config = dict(
    n_layer=20,
    d_model=256,
    n_head=4,
    n_kv_head=4,
    head_dim=64,
    d_mlp=704,
    vocab_size=8192,
    activation='swiglu',
    norm='rmsnorm',
    norm_place='pre',
    norm_eps=1e-05,
    positions='rope',
    rope_base=10000.0,
    rope_fraction=0.75,
    qk_norm=False,
    attn_scale=0.125,
    bias='none',
    tie_embeddings=False,
    parallel_block=True,
    init='uniform',
    init_std_qkv=0.0348,
    init_std_o=0.0,
    init_std_up=0.0348,
    init_std_down=0.0,
    optimizer='adamw',
    lr=0.00225,
    lr_mult_qkv=0.4,
    beta1=0.9,
    beta2=0.95,
    lr_head=0.0116,
    grad_clip=1.0,
    warmup_steps=506,
    schedule='wsd',
    decay_fraction=0.684,
    decay_shape='linear',
    final_lr_fraction=0.0,
    batch_tokens=131072,
    seq_len=1024,
    doc_mask=False,
    train_tokens=746000000,
    steps=5692,
    dataset='wikipedia_en',
)
Each number is 128 + 32 x the weight over its row's rms, rounded and kept within 0 to 255. Layers, rows and columns count from 0. Numbers have three digits each. The size before them is the row's rms in percent of the matrix's.

# layer 2 attention output (transposed), 256x256, rms 0.0832, rows 68-122, columns 0-127
106:159115131161160182092157078145130156219136154073106172113100049088095106183173143181067148079147109113112069151149119177129089135098212117094163108142133117130155141114131125113099147172093124139118103148176190136113130084072123120133126088090077079097191108110109134168137088126139157065130092135095108177102144123116120103118103106112109190136194146190079147152163174122111143096125
103:169125123123165173109175071132048098138131095070149129133140103128152136090084134112094170108142114091085113166155111101127108154145198139106133140148118098123121165149178092173136154151100106121107119093106128117051101086130102143160138163123135149158182090157161131118119051066142196131149108121148090158116135161182134111105123120119124149181153112155090175082180108097136212152199
123:140165087155187189119131121141105178146120133073110158129124087135152072137141196133076109110125144093089162171135158151119096135105188119164141172123126140115147175094141178138134163163132177110139137185181129088110123112070145119126139076128063142117137104098125113135128146145128130088078116140129135152141130136135151110072092162116053194080126118106097147184112112142138118125121
114:169140142082115132152086068213148100126114125103131145193073049140159141141078110110116134125143131142132120148107090108172101148100144110108177122149121110133112113111122095126105126142088089159073061136110149123098134148115083111161140089074165150114143107134078137174117048078146201121117149107136151148172095124112118155111153114108126157209121133139123075086194103074050120158160
141:166130125151168169032187135134159157086184098084123123076088102017149149119138156109143131079171137125052233120077193141145147104156163078076148165096095128157126117192161129101134074190121118134156113171090145144119128117089111060063114162134150121138184106121143117123141159190109121111132111134139113102112101148104157178115146081105099133160109108092098155184200092138132149144153
109:142125075142163160073182193070082134145161096093095100095147139104097149131150122111132198122139124087088134100115107107112132150166151159144071121097115117135156144126152159149160146166174171069143163126165061128102129074145122147155132181144073152179134148135171121070133082138147132165187130143154115109084153151167170120140123127096089169116194145139169165104113131161201173172188
109:108175164111135115136121108158177140110132118125141108161078140156097128098116087093129093167088165191160176136080153154110120109144115111134153128138138161104141108079065115123081104101104109171088105135112154092112103164082142101087128143147243146124099075120101128161125188112103103163112123077122153161168127119098068153136150159135145121128099167114131067146161096044088071089136
123:155131181093105109158138063146151098167129167116153140142141072144149140097121114136151110116154104155145124191173096137150120138072149105074178093165148096145075119135128055127086097102118077181127083115090150125156142138129134137092117090093183097065171125147065155182123098124140175101109141105100137147159128119051118120158147121116164119194101114168084144125171130103070111090076
117:124072133120126087125123141113100082132158085159120071079167143103141150148154091136111224105121098109070076111124110091095147113158140165087136122131088119150106113183144095129112104120135109140156168088142126201116115068147107118145147204137154155206113137124150133107098078118131134160190143157128122161117141132135130162162109121151162155146187158129149187090137107133117154153157
109:122149098153138174113167146081112136142136108108111101128163118120113145153106128140131211170153072099067115155172082096104158146145152175123116096083124092139127155170129128123093152150123154085146142055156088189098154094129102152142140158117104144170098146124145112113123096147165151158179130140138146110128147163173135104109121128112122174144175185116142174085198112147139181169194
104:124125127080163118110150095131145121230162136081113107117117072117094157166123084157088173090180094117145095121122135131135099170105198112127164066109115111125131118108114092115100088141083084140113084091163159134060139087111108145099134154071168159133151161154126153186119062134170208120154127136122106185116195109115117108139144117092085185169188171138143127097148104100110144139132
107:143167095163211153098138136123108099147136104053100113141177094064087106151132133084087177098151134094052158082124148100121139165107203150132137136086083082119118171121159126154123134200149132104123141103115120123106097091123130103133177185135121161151214147127101124107107084143098151141173174122141088139137175097155151130116103108055093163161166161107114165145138131183148163188137
134:145156102094105104128151140115126117160109161103110107163072111181143170116095121073095126150145163126165163121107107162133089163137159150160109133080148083131141144110089129136130147167145051159128068109129144015095106118142156131102118157136209180091166134176111118152118121140105168147139177076163122149143109129111161096152178119108120138166095140136168124094159104026141137095194
127:165097115193142172069192111108173138123104094084138155077105129063093142179167171107172148119126125152093159150114125119143155151138133121072141117157125151145163099176140144159132114141103118136168085183150173182220117120094068071093169172104085125109100168137091118123142191178106123147152120166117182155119113169128099160131073065116119132119117151109101144211172136178136124088126
098:126119085115173150163132084103094127169110173140146138125172059145150158136111145168111130099178096100131061160203114103099139201088175138117154089122142063106112170150210069120098110141099138126122094083152111161108151099133090161132133087113115108083191168147122142115133072165127203068118153161140120166123172112108140054114149127099109116175169138167118148073163145147117156158103
109:144109140163121149114133148099146164065188069162146098065113173066181122078154151137133083097176148124099174137040184134117121079161093081088110191119071172157134121174112177106161085161161171130182144142102120135089125123110122095105115143148120127140112070104177138110108155136118064118107080174142106050166125126180161138096151110159107110106138074056165147193124057128130172121134
120:116107098139089122148131106083155121075098177210141127108099186134171145083082145129172086134167154124161122137114144164136135141175059106146096167098146139132125117188152108114154070081103120149176102091106136165131161144156106156081128090161132125082121135124129155112126148160111111086118121185188114122112125132111141064090123127130110050128071090127154132177118165147125126122081
101:144132153169145092108151094132174156097108103140129179077112112096106115181190145149157132125106133173173152139110143146144138079132103110125142122140136157110145102200159132112139092076107127120140116139140162136199130128122120076129105123148086123086097154133159127154187232169080074124119132134052150152125096129124091145119128129124170070060046146096128127165162169154158098076099
107:075176128107078080143086189100174115103143125128148043139146194145137122105125093088151140183097145170133179130104161134100155089165090151156118146080117155112093107154077151112103134104214134139189178088125106127125137136153157147107084181182204129201089111113128119161134187109113104157102168055104128106156140114134142156125168176139170102115105132098167115132130076102158097135126
108:084131132142096117149102104138165168146098173189130139104076130146112131178147138142108077117129168166218140131110172193131115121116129116154132144125176157095156110118121125078133077088092091145138076138134196089153132145099130123076106078131148108046127127114125149162139203197114099090094132107114136145143127090111097106128138123122128054096078126124128099182095185103134101056066
116:167109104200132127135143090125128164092063128127145192110140108111150091121154192138183081110125152129163143141122153127136135140117087112143119174149121154103139158148178163139179121137100179126148123188172113128182125150136138116107155080183053138089101130120136117081122232158097110108082078176138145128112105155155101132090090106156113061067069080101103132194080148195139080109103
102:138118162164110149147136098166149181118078152130119202135071091141117092146146196141144071105127151141186154163129152149171112125091118113134163133153137130122138123104130153110139111145081118113101086204125176115184149160073157106100142024137082109014121121103100131144106176170128094082055088139109169102164082132085117141104109109135097097083088102112107113202106167153077057069092
137:095112186108104058168092151134146084125157083156087096127169176110080132166144097092164173147101101132127132066101087072147141060145089183122154109107087160172116081125106136149080160125182168129118198099115128168175145133194130143178134164151155112217053156111148131107113159096101077201120132090113156091152138143119117180153122166128186149128175148084167119103124118135122095151130
125:093164125168109093106131140152110100042088061159111158138130192129117102136129133104198129142104186118159138073102113098159163098168059189189125139112120148111147102155191136129140102102132143073105160149156125185164136142176099150173166127164097136180070151111173107093140144113110090190142124125167139116113094159193100175103079164145141115094096134108161130113109181147156079170157
104:169067135129157095172126055122125131150079156154111163108172061137122165179134165159145154093158088088162039110166080094138102160114119166109184127142121136127149125172193114150110125143067117152135091106189124134136152128169115173155187089125069136121132189151105151079088104143140162132133112214157170186127149133150128092127108087134143136123126136136107172086110153202093124162122
101:135155100108124092120152155115096072123173124098148100179113166148126141074076074103134118126161136116093091111141154112086111164130171149166123138074092091106141140164122111164170153175136094125134108072130098113039084093135130155090131197101194196144166153130144136135135081082117218110205182142173101175094161128145155099129162137135128142200146135147131121064069089054138156168162
120:141115117142088095106144165118103096082200116172148098148088230110124164114095050125150104133140117121098083091154118132083157129191130142099091104077130121131122074143116116168174138155130118147142145075128110149094076126175102170100142235157113120178096132106156124100154106119156116101206128092157014127076134166138116126125141124152161144129200109127163098109124142085147208113162
119:159200134146126175074158144152138122102135045063129123154111158113039111122135125052110168163063158125101171135090090109148120122141154117150099136142132149151139141052064164183143178110167141112073160147124117071115112115102131106138156173110155195173065128124114071124144117084149076227151126117117166146155141144165118176116117151104110187120139149106168115124161117097112127131217
115:148128131168184213164104079157088120111099122105168169125171101086184111105130194149105101108146172083064167158177094084124144171089156159102149173164142113140085179139171131161142145157127149155118100135135112146134140170110119123186172096113071127106162111122109143089143112152121153065055108108131107117201094138127167131097072120109134139121142067107083132159141113193082151103119
117:103195083130129144104163171148149119117104104127133124155121196197084117111123094097147143156107145111168123084086092119106108160140130163227075133106129131146177137078118144120149130132157145079109118120129094111102135145113122171139142131105153201143061165119137097091136100107151128202161147126141155129107145153173146087143134158120090169126158146100197121093097132095125131140174
111:175114127138181200110165096140074145126089079070127198133129083139096106172172152106110165106102092101108103111146064086121090132132177176149155140185147119159175153067158135148132165148089157077068121166163112107137125122123122140226168079122087157142068137154141106095158118103153140190158096127108173139122107188177112124101080129110114188083185178157109162114178146136123151097196
113:111185164085113135100132182135186109166157148078086100164094129141070122143133101097101146136085106145135149068087131137136111106152166138137137129115121112162142125021042142138088163166173081131073129136106148069112120130117178117102071158104230129176129128128108128159141129104112098174129140054107163130128122126065132151162159152105123185157168164126164109104142104038119111127177
105:112147151131110133158098088180174168189104179140116174144113068129128117169133161167111095113134148147176137148141139170142102139094161119129190103116163094110129095090111107106104117146105090169087030155154197124161149162093161109097109079093154118039140142119095133201153149178110118078040149079104145172157113110060120102134133113124124117119065133115095099140153147081073069069093
105:108107141135146153140205070093145150124044143132166153063120128166119131145146157153157078126133134138167115144125109123159118170131098085140086131188169184130180146129148122131153112074079165125117134142100116091172140139125115126152128063135100145029121155145145138101156172162142112140102112146137146108122164141118151077146162119116123063088095117153157115149126199180153131104087
112:116176160144132146133124140143138152112091077089129157120130108158130090134170167061109182169079146139153208173096106110132099100144114171179148167132134163131125181132071200128102146118164156103149161169144111102165127143103147112155153115136129143144082117145109090143088160112144098212127152144098205123192086141165095213130096139103134146099072169074140130128139093165130104116169
126:102154175129129124116174089195139174097108066128102165128112128110044154161125127091129181140094134129152123099097050076123104093150108173134168086132146144156191090082102141113088093149089178083077096150139154126150149112103112141173155114138148159134032147133146098141126147133134055253131122123124167138157122176184115162112114141128115161129153180125162121103195114095050126101213
112:136136054120156095104142215078088109156163154119102063124159136095140146116101120110131182138177116117100132096106161124094144119165128168149102151053078142113163119155139151141152133167145162098199163116160097133103104025171139136096112186161117174235144150141180147075132140149099166147177179132156111127070161127145129087155139128150103155139135160134129166105083071123229153187113
114:111141112145074102090123222073170143139169124147085062072084193131092126159157114097150172142109133141123172108081169163120162059199088143160106121077147160126160095176098151128110114124182139115190164131163147123155111140140132138089109180166157134192082143105158133140136185159101046149156154122129152114107117118093119147161134153147135129099129148088169144186121107099191079110128
114:104205160108103115117087174133149144088146107115120121175105154148114101106122123068125135180077136158148206149094118150120132077155109137167104141087147141133114120087057169142123163121187131131133154140118104079146118159136184106122090138151211150157067108128132090162158172101114079170121160061102144113162096118133102180150149179147143135103063149106162103127158073046150095110166
098:074143177144137176123113107122200145145085160122116152092116104150130102183200169143125113116087126178169171132133173164155131124083144109129156133165165140120127132106111138110101144099131113149104144160121148125211155201084165104120110093134139077074144121084105150167143201141105085066062111075088178105154124102054131164147099139104149111067101142108127107177130153171108080081067
107:146115157107145143180106072173155104173112176133105168134099104110151128150093132143116084109126119118130104126165109156154101174089177120075190115169152124160151088086146131150098145145061083193086044134145197111138125165127117120148148095106067092047152134126096152159123096126149167091076102129124102163150085135082123100120115093105108159157152104167095084131125160123072118079091
101:128066121108153107140109064178107133140080140156129151108162087108140168185138131189138124088161121122119074095150116113154136142079117130081158097183118106124118118133206106081124086129057105118101104146138158188150132152125096122186172088119066104080130174134121128083119111159138121110114095196114116101105144104148117144130097055128122089136139132134118126117134163214073163130090
125:097140157112124113202077128162176133162123135153107117139128106118140115196153105162087143182114122158180138135164109136117137109114126170108124098119142112100092100109087153119061178079119140116117146080160142206157163160139134127166107139138088051119109121111114132166162139143153121104071130026083103126169104154114094123106144163099142162087122176103147040100201182137146106103091
124:131132167142140107130110084230118163078137039140116191145103157053111141179081132113167142103121165118106160103118082103127125092156141170138227123105131100150149093145152113126103078174064129127118064164170200156181115135105126138161179126111136173103074156119123104118134111154105071146121123150126125142166068142143080173106078114136080118146125126106096127127164126105038098108150
116:086109107110138081133108143138151107160116182177100122120125122126181134157128144191145085080175129123171126079126176174152137166078149130132155156112121091096111090175174103078146094116103100166161098129150159153144136157130134156098115108156097085058209161084121145105147134183097145043077151125138096125091118069078135086166154100138114103132107125131116106133075164149150094132019
112:157135138108171120096150146128134153197178141058072104127105040090107129163154130104086150108120106147108158114083129155161095130106181104084168124111099128160144106073076170126068172201124125192134105149148169072121093100104145120108127158137149127155194091129085118141087144133129133132120118122108127158159129112057111164158134077114110186157185166133116124145148084094108124111153
122:098121108074154101163127125110149105184127174126128053137113105160190153114143078127095119134142132168152137142129186123103171148096149137135089116112116095086074174093112110093100120089138107124132155082111076151082115101141135130095094159132198119141163100177121158157134114112133243110152161055125102163110184122098130136145186168103163127164127164104147068046152115105196144162066
128:094041134124095124131134126090090148111140121193150109076135218100100141126133112155157093114122115117139081096122178123136138109168086121096078148184131168105132116122172102138170072070114134113127145116101118131157143139125123137122115112140133111108117143137162151092134155144118074133151086176147091086081169129133112109163129113147144015103151097131128136146055143192161159117071
103:121049107159139119163097083100083138138110151173139151074161103122144125153149141198117151106139085116137040149190109159126141147125149136115085125169133117093155138175204078158137077065093120108129140103138139186159118096148102142160125122130076080106167150168141138090127100150133151065165122181145093103055143121154119087176122093137163074105115130166073170114103212172168163117085
126:101143193111151109168100116192145140102100152131100146126093101088166121071145099136060118121099167149164106148116136105132154127094114125118119075152157122093110170055065139127076105094094150119056131141132139194134098091130138066140117128118163099118115096134131108174131124124113158177139103101090111151162121145093082162088141161118147168171077144104133057104167143079080078127138
106:154111100111185179121152102144102152190116146090087145118132040097088139131107149114079166115158108077097083156144073098132107165098198123114112095117123096153190143054112137156112133181093164093081098150152127122123132080106113127146137082079096169108145147134093118123126059117147148176149141164140151167147160168147158068140129116076057209154171148144123135111169106125085157136195
097:196064114137152108140129058114081183171086135134117162087147051119147164149137153172104140090158109085135052160126091153171112176132149122116157122154128120117151124169184104125118096136072120164134086132194192094110137071135102122139150132120077139087152167142140099123090114183135164123115105239148110147118143107144141083147144060127086085131114121157108169140112151163147131144125
125:134132089173123134140101118139106200123101158148097177125135139099173086118107186131133093118132178086153158123137185132141120116114116105162109164103132150095160143108163159116160106144088169099139110163153132115150142126101142107135144028144063152086112120085151131115131170184102071100064101175147129110147087132140116088070083138147066091078056066076100150186078122184107094133090
109:115174125143097095087135189108134131119141092086116092128082177145082125164132103050150163171081144150136234102086128147135134095181103192185092151101146122117133124105091140118143133144193121094160143135118097061169107129140158146095119184164176198162089133163146111125141167138113063210171148069120133090116093113156102180156124149111130084102118188112149134128124104093211103129180
102:170109088140199159060176139091074110150174108066109130094176091062123138110141127113118203111145117076060104105127136079110144176136192142120117148112116091130143154143176119171143130189131126099120119109141107141073100058131095118122135203102085183183133165133165113100135086130110194155182133164130103163102169155162163103115114101088105189162181139106116180106118089155157186166185
# layer 2 attention value, 256x256, rms 0.0413, rows 69-122, columns 0-127
102:080125061172175144141148139101117188166133148117119090131104093130146160084133152087146143151152172152162108107059092120082104101133115135061095106130181140115133131131130154139126124124149085104152071070112173075118090107089090128157128082068166153172101098174100118142142111095168150119093105149171114075158109147120177137131130072078127118134170089118111138118120086104099123140061
121:080145154088126090152076133149110168182171231120186110162107055151093175153140131175074119089104105181144114167137147157126126137070139104175153153106180107079077145099071122095186149138119216173130154117090143147110118196058116128126158152130125166117119131086140159105195102071207133103146097128129183105177111129132129089159168079110133139051114154151151169137126168074080115145099
110:118128062121142174111115133079098166088081097144128097063142136070160100148141136147174198112153101145101138119164127080115126160113106138097168126069146132120117107062118168141158147100133147096097128173180142083127131079100120131120162173135131135183167111137164135147102097102095157100097187150096080128164103078125113177104143159114117143116159124128054137123048097180077124128158
135:080162119076118120031094065111141116104119099151172127170129142122113168092091103079167167158140091157126147189116141117131088141130157042158081153151092127133133142155105141094092161128171066132154038106149117107102118176130136124165125112138150148132162128107152154143159183160136150106142151153155120115181137130143107143094097113101048142082166150156143096187125125106130090180128
107:111158147110140101123105123123120080178156163120148115109146103123131095141126127130089125113123107129164090121071119130089166134126144159089086188155090082076056139196060172105140153097138142140142079118148109129134129149050112100133096153128142142123147177118123171138145185106125114127126117097125101150047119171117109159119132072059161119129146109151188155082163121094184144089067
111:103128104120123175117155049139118185052146050122156130160089161138139158146095155162154110159097137102161138143133151098144131142123103106153181089076130171181155095112154163126136124147116115096133132156146134118138155149161131051101170137154129155090130124118104108148086072152119152132083137195168180141180138095080079051120185107166107167076114167119118131157054144096122097171175
121:081129061176116187151149138087092170119104052141147100075196169156158118092091170149139118167146114114112111171121141111124111113127109065128182079082169145150124107096176161154099031127107068118138118132138144111130078063142146154116124137111108145183103127164091134125100156166092126159119104107163114104158131089149174190103137110132136125167095088125058136139160135190115169122097
118:156124085118107135156182143092124062144049154127080142102116125102133173182140070038164160128148143119151148130159131106134166102105125089063064166146136142125171113183150149131119124136108112135156138123121105100149101094165151057174093111104119101083129136087116108102158159194079094168127153060170121114134134054108150174130126104150141152200178129156146133128144102157188090120101
109:109159157103122129093120115088103099179128178165107213124125074098082177077113110137178144086109156173161093143085124073131129123189143139139069160121169118126098138107096192105116148136105076136164072098145151104114148140107156135134146151151117172158095162155171167122170166164122078097149159144104074145079164122138155148133094139072086099172111138142181179072134120119102122113132
099:154198124120143133125168118190115156112101119122108125109090176180139137095097183178141142082105152152147132120172132137102133130089081150124173090073184115141104126128147192128143075128129097144160065161173114119147111127156180081161119138148123180194135124121114095170116101138102139169089138107106104172174119121136134091143127106153146092148177107149140183124116135113125090155177
104:129148190092163104094073108140120096127170146131163175139113113156095150154115162125157121148158145152122127110153122138093073156156120086096080162165090112168087148204057143070135120092093105150093091144104089159146142176145085161110163134137145160193138123121122114127159163142175154121152109131056129140136119087103202189111048104139099131152210165152082109094078120107154077071105
130:093113123168150110110109064233077199140116178133088117149137100079170122111089147176177161148124141106129161153108072140076125134111148155108134083109203107182119143136126116152091104096118126108099167118168157122098164090111111142132095125126098116153147080162088154120148152096098165126075165168103138132044098188127112117101135109122135124156160173148104130135068120176129104198093
125:060220174133100161129102091131132145077154138107184131147139104152125181116150110054136131160133114117120166198173083172105148143148157040071102185163116117136166147142074179065130119104141106136148086110121082127138160153182146094136147130107140120115144164133104119158111201135133098119112098177157082163156121069155165149136074082124072123184186107127197152169109127124125091179096
096:152145160135166128168124200134137163192154140136125093105194181121123093114169139196126130082134139161133117147083170105139076132121136194125133137084135160172132183113103204150167112111064137142167114102153104123089125112135111167089132180074100162201117125153114075103144147074158114112138101127151112105098156092103177154147081105143165125109139092097091166123120152158144120123095
109:134103105091128117056149119124124106160133164105148137180066116145147154115090083060130096118112083170094123128125162091122158100121150100153079194117138161088179102174109125098144159144172079127144085167142111154132118099132107105168154090121138109132093133137115154130111219112194143085162182083155123109175133163175096109103180144079070125115160140133169153133201147056110164098122
120:163117155191098131113119124203146153152121151139095092134140148137165123080088140104145109103081124101138147168111108074086125120143136145093095129062091182109177114087126136163106162148108117153115105086189132114099151122164174154112105113102083121132113085143088116100171138147093199124158117169159131158075134131132107154105155201139148123147117138133138070152119070115084096193037
104:107118146117155131149165081131127147077163147109161159179087129118165167077098125135142150190103161161093120115148101097112150110160163082108079121111126147098121121174114120103107147126183116142141118131124181154161131158125158142177105170136091098083060178131089072104142136118093094083091155124174167107126102077144189125132095168145095123112178131159138102135159137128110098135098
109:106108134116092149107098090149105132170114140172134140155152136141162120142092093158151055123143101093103118085141142123117129151173106118213115132165144158195157095143198105113064121171089095079139175160125107163148148052155115072147107132159132155095129119154089134143156160169121067152125191146142135099129136168094075102158173119159140169159150165165128124088082164115119151080151
110:161145190108144098093136121186093118110102147100099087145092103130109149057083123155135134167134147134115146109155141108121115116119136093099166153051121099115155069128129078163084076118119145169137115157173146145152136176186192160110131104112110113118103122101086116096105110158132118151093087156101190130100149157098094037183114165164168096082135131086135123155127149084084085167114
119:063128183111142129138075124163119142097166141090157072119156112146085157155118146105053103091146122120116108175148129204150161125149132103144122185112118100060159141087073101140169124105104206165166106167139097159146151133107125186156143145140118093074118174111111118153173150131166128129152103189149128110188135136151150120104150092123097102096102106154185088133155139131144145159134
107:133163115159132091059083162182111166129162119076162102153109055098122147152146135102138081079156102167085088123153129125122123120092100119152111095055146095103158139053069060137110134184138186115129122172161095134150143180166178120125155165115091117098141150121130094119159109090143113085177110169137194114161096165182172103089103171136100097085101138106123113195135131154092128133126
140:163135103121111117118181097035175104109136072118129181089140158120133119164163054076143091162120124136101070052140149068142104150170122188153084143160069101143119072132181096091132152109109086051120161137110089145169141065131085097089117123125107083129097102103127151151118149185100088112144158055101110128130119120104134122133106150172179148169118150151108090095170140113163138104159
121:173143164132111126113136041096117083095185148145142138110145125063099084103125099083145134096171138115096106091145102096110160124204141185067091119144081101146143097132067109119125167119179144100127174146124070106133148129145090125119147095125074151102127144120126171092139065143081093142096176158093157127124132116132086124155125162115194102114177130148115068138097145152126076114100
106:098158179162123142204137173135099122173096159099105066042162123114082091151158106113085138143148129137107074164166117121167111115120161188153093093101164147101159153115114133088152152083110157167161092091172121133179098111156091186141105126119105091123138112148152148163154165159164125106137159104090094142168092139166156227159115210137198106119131066153159119069155133200187115115105
104:154148136096130149157104076154074132118091159162085121102120115081197153105137137173100162076149175078116182114075102154102166077102104162082154105168134143183103168151132170157100160097149103136106153120089073128143080105104118098175131091128133157135163115112129159108147076153127173153052128119082114175118173155117090164093150091129120137129112182163082094148130113163179137134157
128:160083151152158138083130094106088119111106080114108120156087165141166141148117124074095140096119146137116199126121120135127113091134133152101092119155054158207103163123135131142113205069152074131117115143128108104146130207120141111161089126117174122135158140124127138124087143106093136104077123084066090180098084179108106110170138114144158118146097164105172097123158092090150111090128
114:089177119107093148116132057153136098062213122095118178061096046143149172099101126123151104112116125152133098088105093131129196123103098158124079130188137106107072157086094149142185166162187168123144128140087120136106134143073119102099112120139122136135156139135154176105057103081156117169088086167087173129132085106096131088112165056101115156159200194137108146142057162091132116149173
111:132139138119094112102114165125121156149197166089160177071129126077060176141156117147132145104126125125175091174097131132167139111117152112141163158118112165071103136122078091163177181144047206133168098177109102150086115139094077186076144154151182146197117164170119145100136144064196123142184134164082131142182089144129184139095093129151107101080165158120131174128097109114084137152076
116:147147166148098101131133100170088148139186157088108183082095066088132118147150117131160091072129141132105080104108084078152185137080089177087115147126166086141053149119123149197173156143177120158115156116149129134119108133107130109132110164147120151138141109159097156113093050143158116157119145134077137138065139174118056100110122163104203150103119154133097142156050150095123096137169
106:099222102106101086127171124128135118116130182097159158111103046088062112115174141078141163151101161118140138115131120154114169128117102123112096114099189109114044202141107134109142203123136137118148094148095122130099137185108082163142144109148092104161088188163169106154137125111179134126105059172128120148105115094137083102096137085093183101058151143132174176124092152137084133141082
113:111171159140125102077142102093172165112149067126117172152113113149111107178145149110159149126093145121176121080142106059162116150112169138145108085145103067157140097149192151154107129123114066067084158164169125121129117114105089117135142161171151115184188138167145153152060122106093152164131099106108137134076122151115072037126135150108127183089107198107078106166071123122167155133202
111:105109142107152109115153133188109176166145148121147169142145084122135141156137187199135150155091155104110101110184115092118105168110146104095136120107178116099137144118132147137091089116080144144148103135176154142106146098125120140079141125149126123175155152135092067102073077121101115125114125177068184126172117102138129095160097209139104119068120124136098135153122083158059145164177
108:141152142135098142157130107185115168120173087133145089192097090114093166149137146148092124151089130165099151166126100144137096122105124132102149134117139121123142161098053127167112150095183108194122046106136163142114179145129084195091154120103095143137116107097105100093164088148129110138126041199136182118081073153111124068102161185109192161048139135129112126143153099086114158204074
111:136156103123085128143099116129141162168155174153117166062173105107107157141121108114140116149180113096153041127146144140109198191146086076117158129143170112073164133131143105133162115179114142115105169162110170145108142090114142126123170129109082114121099172139122157131128119140208068139108144151109124123144125114136112088120157138122119143187146115181175172098061171118098081113102
126:158173114139143156128172094152135084114144065139137164129109049105087099168149078086201088116115102171141084085169137067153144171176177197076100132091155105133131142130139139123173148172175108108120105154159160129119144173162107113130127166133115109145130149105122117115130117106146120131149143166078151108115071045114096111118117159080171141093132144152154152111114110138113090155141
117:180098130084113083154107091163145105164111148146112155130106183163153131166161120131082138096144139114140110097123124169123128118160131135133114130198059070120084126198130130113094141081165130145133137071147052117152072123128121125156110164141159118088178156074099126130148161168148116131136123124147079121049186126119093131097156068153154121155112125159176099111152155122152087081089
109:128104168114113151122143092129138078181074185177114116188079144182148143134117102075173067176092128152087103139163110112104088154104136092120102141123057128104148129131149111127056157093155070087117143157124108148160167108126147092183103123103126110125128150116131122155176190186068110100118170144174091100079190166103064092175099151082096159220134130158191096118120176104171079134082
116:151138060108118161139102042151104168159148164158087187111131134161151153150122125136165072121138115122153102087128172113134115114149165135154160089195101144167131073107167128153124163186165111046107222144082119141104138123156155132148112165159123119117128166144090126101097090088154119151121121143121153119072091144118061086108177135087107160125145178140132135130084165113125166134184
103:151124204155096091132129148105191144138162151109131133118158147155060145131137143133129077142168107178167135186131095088153125169095151065136165137100134115138142124168147134077111124174130124146170127148116176132138103175151099116079102097102141129195104113122148091132144115140166106111131109144089183113190134152084146084176093154126133169023097134086140126129111148139106133171139
109:092126158192114118131146151152094174104151101102164128130110141123104141168165130187105151142159165156143168125139121162110119131146125150166134061059116119136103134082170155147117167079095160133106124146137125127167120158131101139134144110110150148170147134116157114098101148107153188157075123109047099139181122131169163129150155113144193083116142116089094169157158096152067107160094
099:123107148183137142122127162097146052116114131118085144140113147113080083157160126170153181137086148159112122178185129073095088082177112140086091179093133102100188153162121104093125137091145092137108108163176155116100141119184132167092118099103128076108088163158173129171112117095132114158176168084101127110165084110137151183145125186173147093155159127107163098125161083183170123084170
123:140141131077126133091157146119117157136182112114150182165132143145091081091149097192158121163176155163164137060141143109175092174192111166110136087076169121144087088123130082114131149099099164115105115164160120103164173107157166143089147144124125117103130154141137096111111133092088078102127172116080188190118102099102128134165118166195139122092089104105135140091148134101104117101173
123:201162063161136118045169072158131088114113120126159119112152115058099118109136056064136126113129135103083091132202144103138167120140147187101127121152129116094170141112115122130184215118118156110115093174143071157094170172149134087077126149138159154086119184097147170172135084119112151095105141132087134116128084062134090104136105136130124105110127157145102088132119122118107075156155
110:131052174097135141084070129112167136130145124160154167186157198156133065102150125209144143108106106146156171104174148128123033118135114133157139104056088089157131150198146118158107142123074131164163148110160095140122090135138135129109133166081131150103171112095096083134168108167083166092089152099098156172127166188141123187136112201138127150059124106104124066142165105171146143123095
107:081140106086146118135116159069127158118141109124139137144124134188128150186080152081084158151134128158098115122139161186119084117111138109172169114137107068128120147169187129077113150098108143100111104187175131146130112166109135042092121139125164118180155097135142126183143188166171145119147162123083073118213118106166145099151127102142088165134186124112161147110134175135170119134132
120:146131171092108120166110108161115153169111127133136169132110192129130082107113188172125158128112093140128152121155141152126045166115054110078161125086143115142127076173184149139103127112123114138092149093124139115117145089159120103176168157141062134161136087142130112089132111137081124102111171137113163164090159141086103143148111108167141166140144146119124099118135169129103187176101
122:186111125129157126152155171160157047094065116140098115138092178099167136121166131100074097170077111102110145177124115094123170065164104147131095140100075154122175083131091131171095145124160064121114086085101116155150098128166144139154119117119103079069098108126145113123116152173113172144105089124156178147167112183115115074167104155121143154129107083113145105116209104109141189115117
106:140105148123144087173107183035105110085122170159081106132161114105112126092120146154143160144123104093086112173146158100093146071192121126056107117110145135181167162133108142159123119067138116171155072070108167107135113084147144165140133112122079083125121146082126100153160166178094155110119083102171178131130130096107187146118139199150111120108091088127103112092156094162134121103079
121:147135100115113111124139137149171168048150118156120137135148129166133098157143111123150119131108132123170139140212135158127139148128125072058169095089135136160145107087139118112136130107143185096076133125129143075148174114140139140082183131149147107113112167137157109117062053090092095164166154124098185137116115082131107093096126081163109151057180189143133109133140089113100137177206
107:094203136154129092153093167165131110110175181119121151065124066143079094178159138147169179137121136190166141150127096145156117164114160166138110112107181128082106143126058131131185170148162156194099061151155140108123099146094169159142098145116178146181128115095149106174113095123145155126184103113093151109101112059187133176120150129133113121135166155135091196114096164090147096164121
098:119105084163161107120130131118087094135077169160102075140137113121152097123121122135069147173132116111070161169111164201094157128139085148069125107098180092128165149146139214110166120145134132142161106083195152160105137149103177156111093125077093098133152092141103164135142162100162143131148114137140107132164164120164184146147143160123142124177160066151166151104164093195111161169116
118:186112160113136117089100136222161129171154210108163142168106084138085129102157113147135094068157132181059101133110176132100147107123128111171105161142131103065119111061060101110178133198089180161152130104125142171135138171094164191133113122144117124099097175094135134115148090063175164093188096093107161162102157161185116078100124123150135089121134095112111090154118093105072116121138
106:092098110123100100106123039128119148134111127139152170164124124084111086085133173111193125131111141082092131110085152146100182121149112144103140155180131105165113065196153076124148126176123097085108161163146087155145123104076131088179170125180127104101168157115148165130110139176094107147085135201142146118075117129104057048131111101081115137186115141178149102110108120094177087093129
106:133196166082152112146065099120112095109142190082162149142116144116103180161123107115151144111179179141097172157091080109149125134075139138086069188184092132120121135129101192069167108153122111175157107103085120110131060148083091096193123165097200128176149110146137127164117145134175128109124095112111112140138164135172139127127102099101127150158205119091171126118118115132156121129110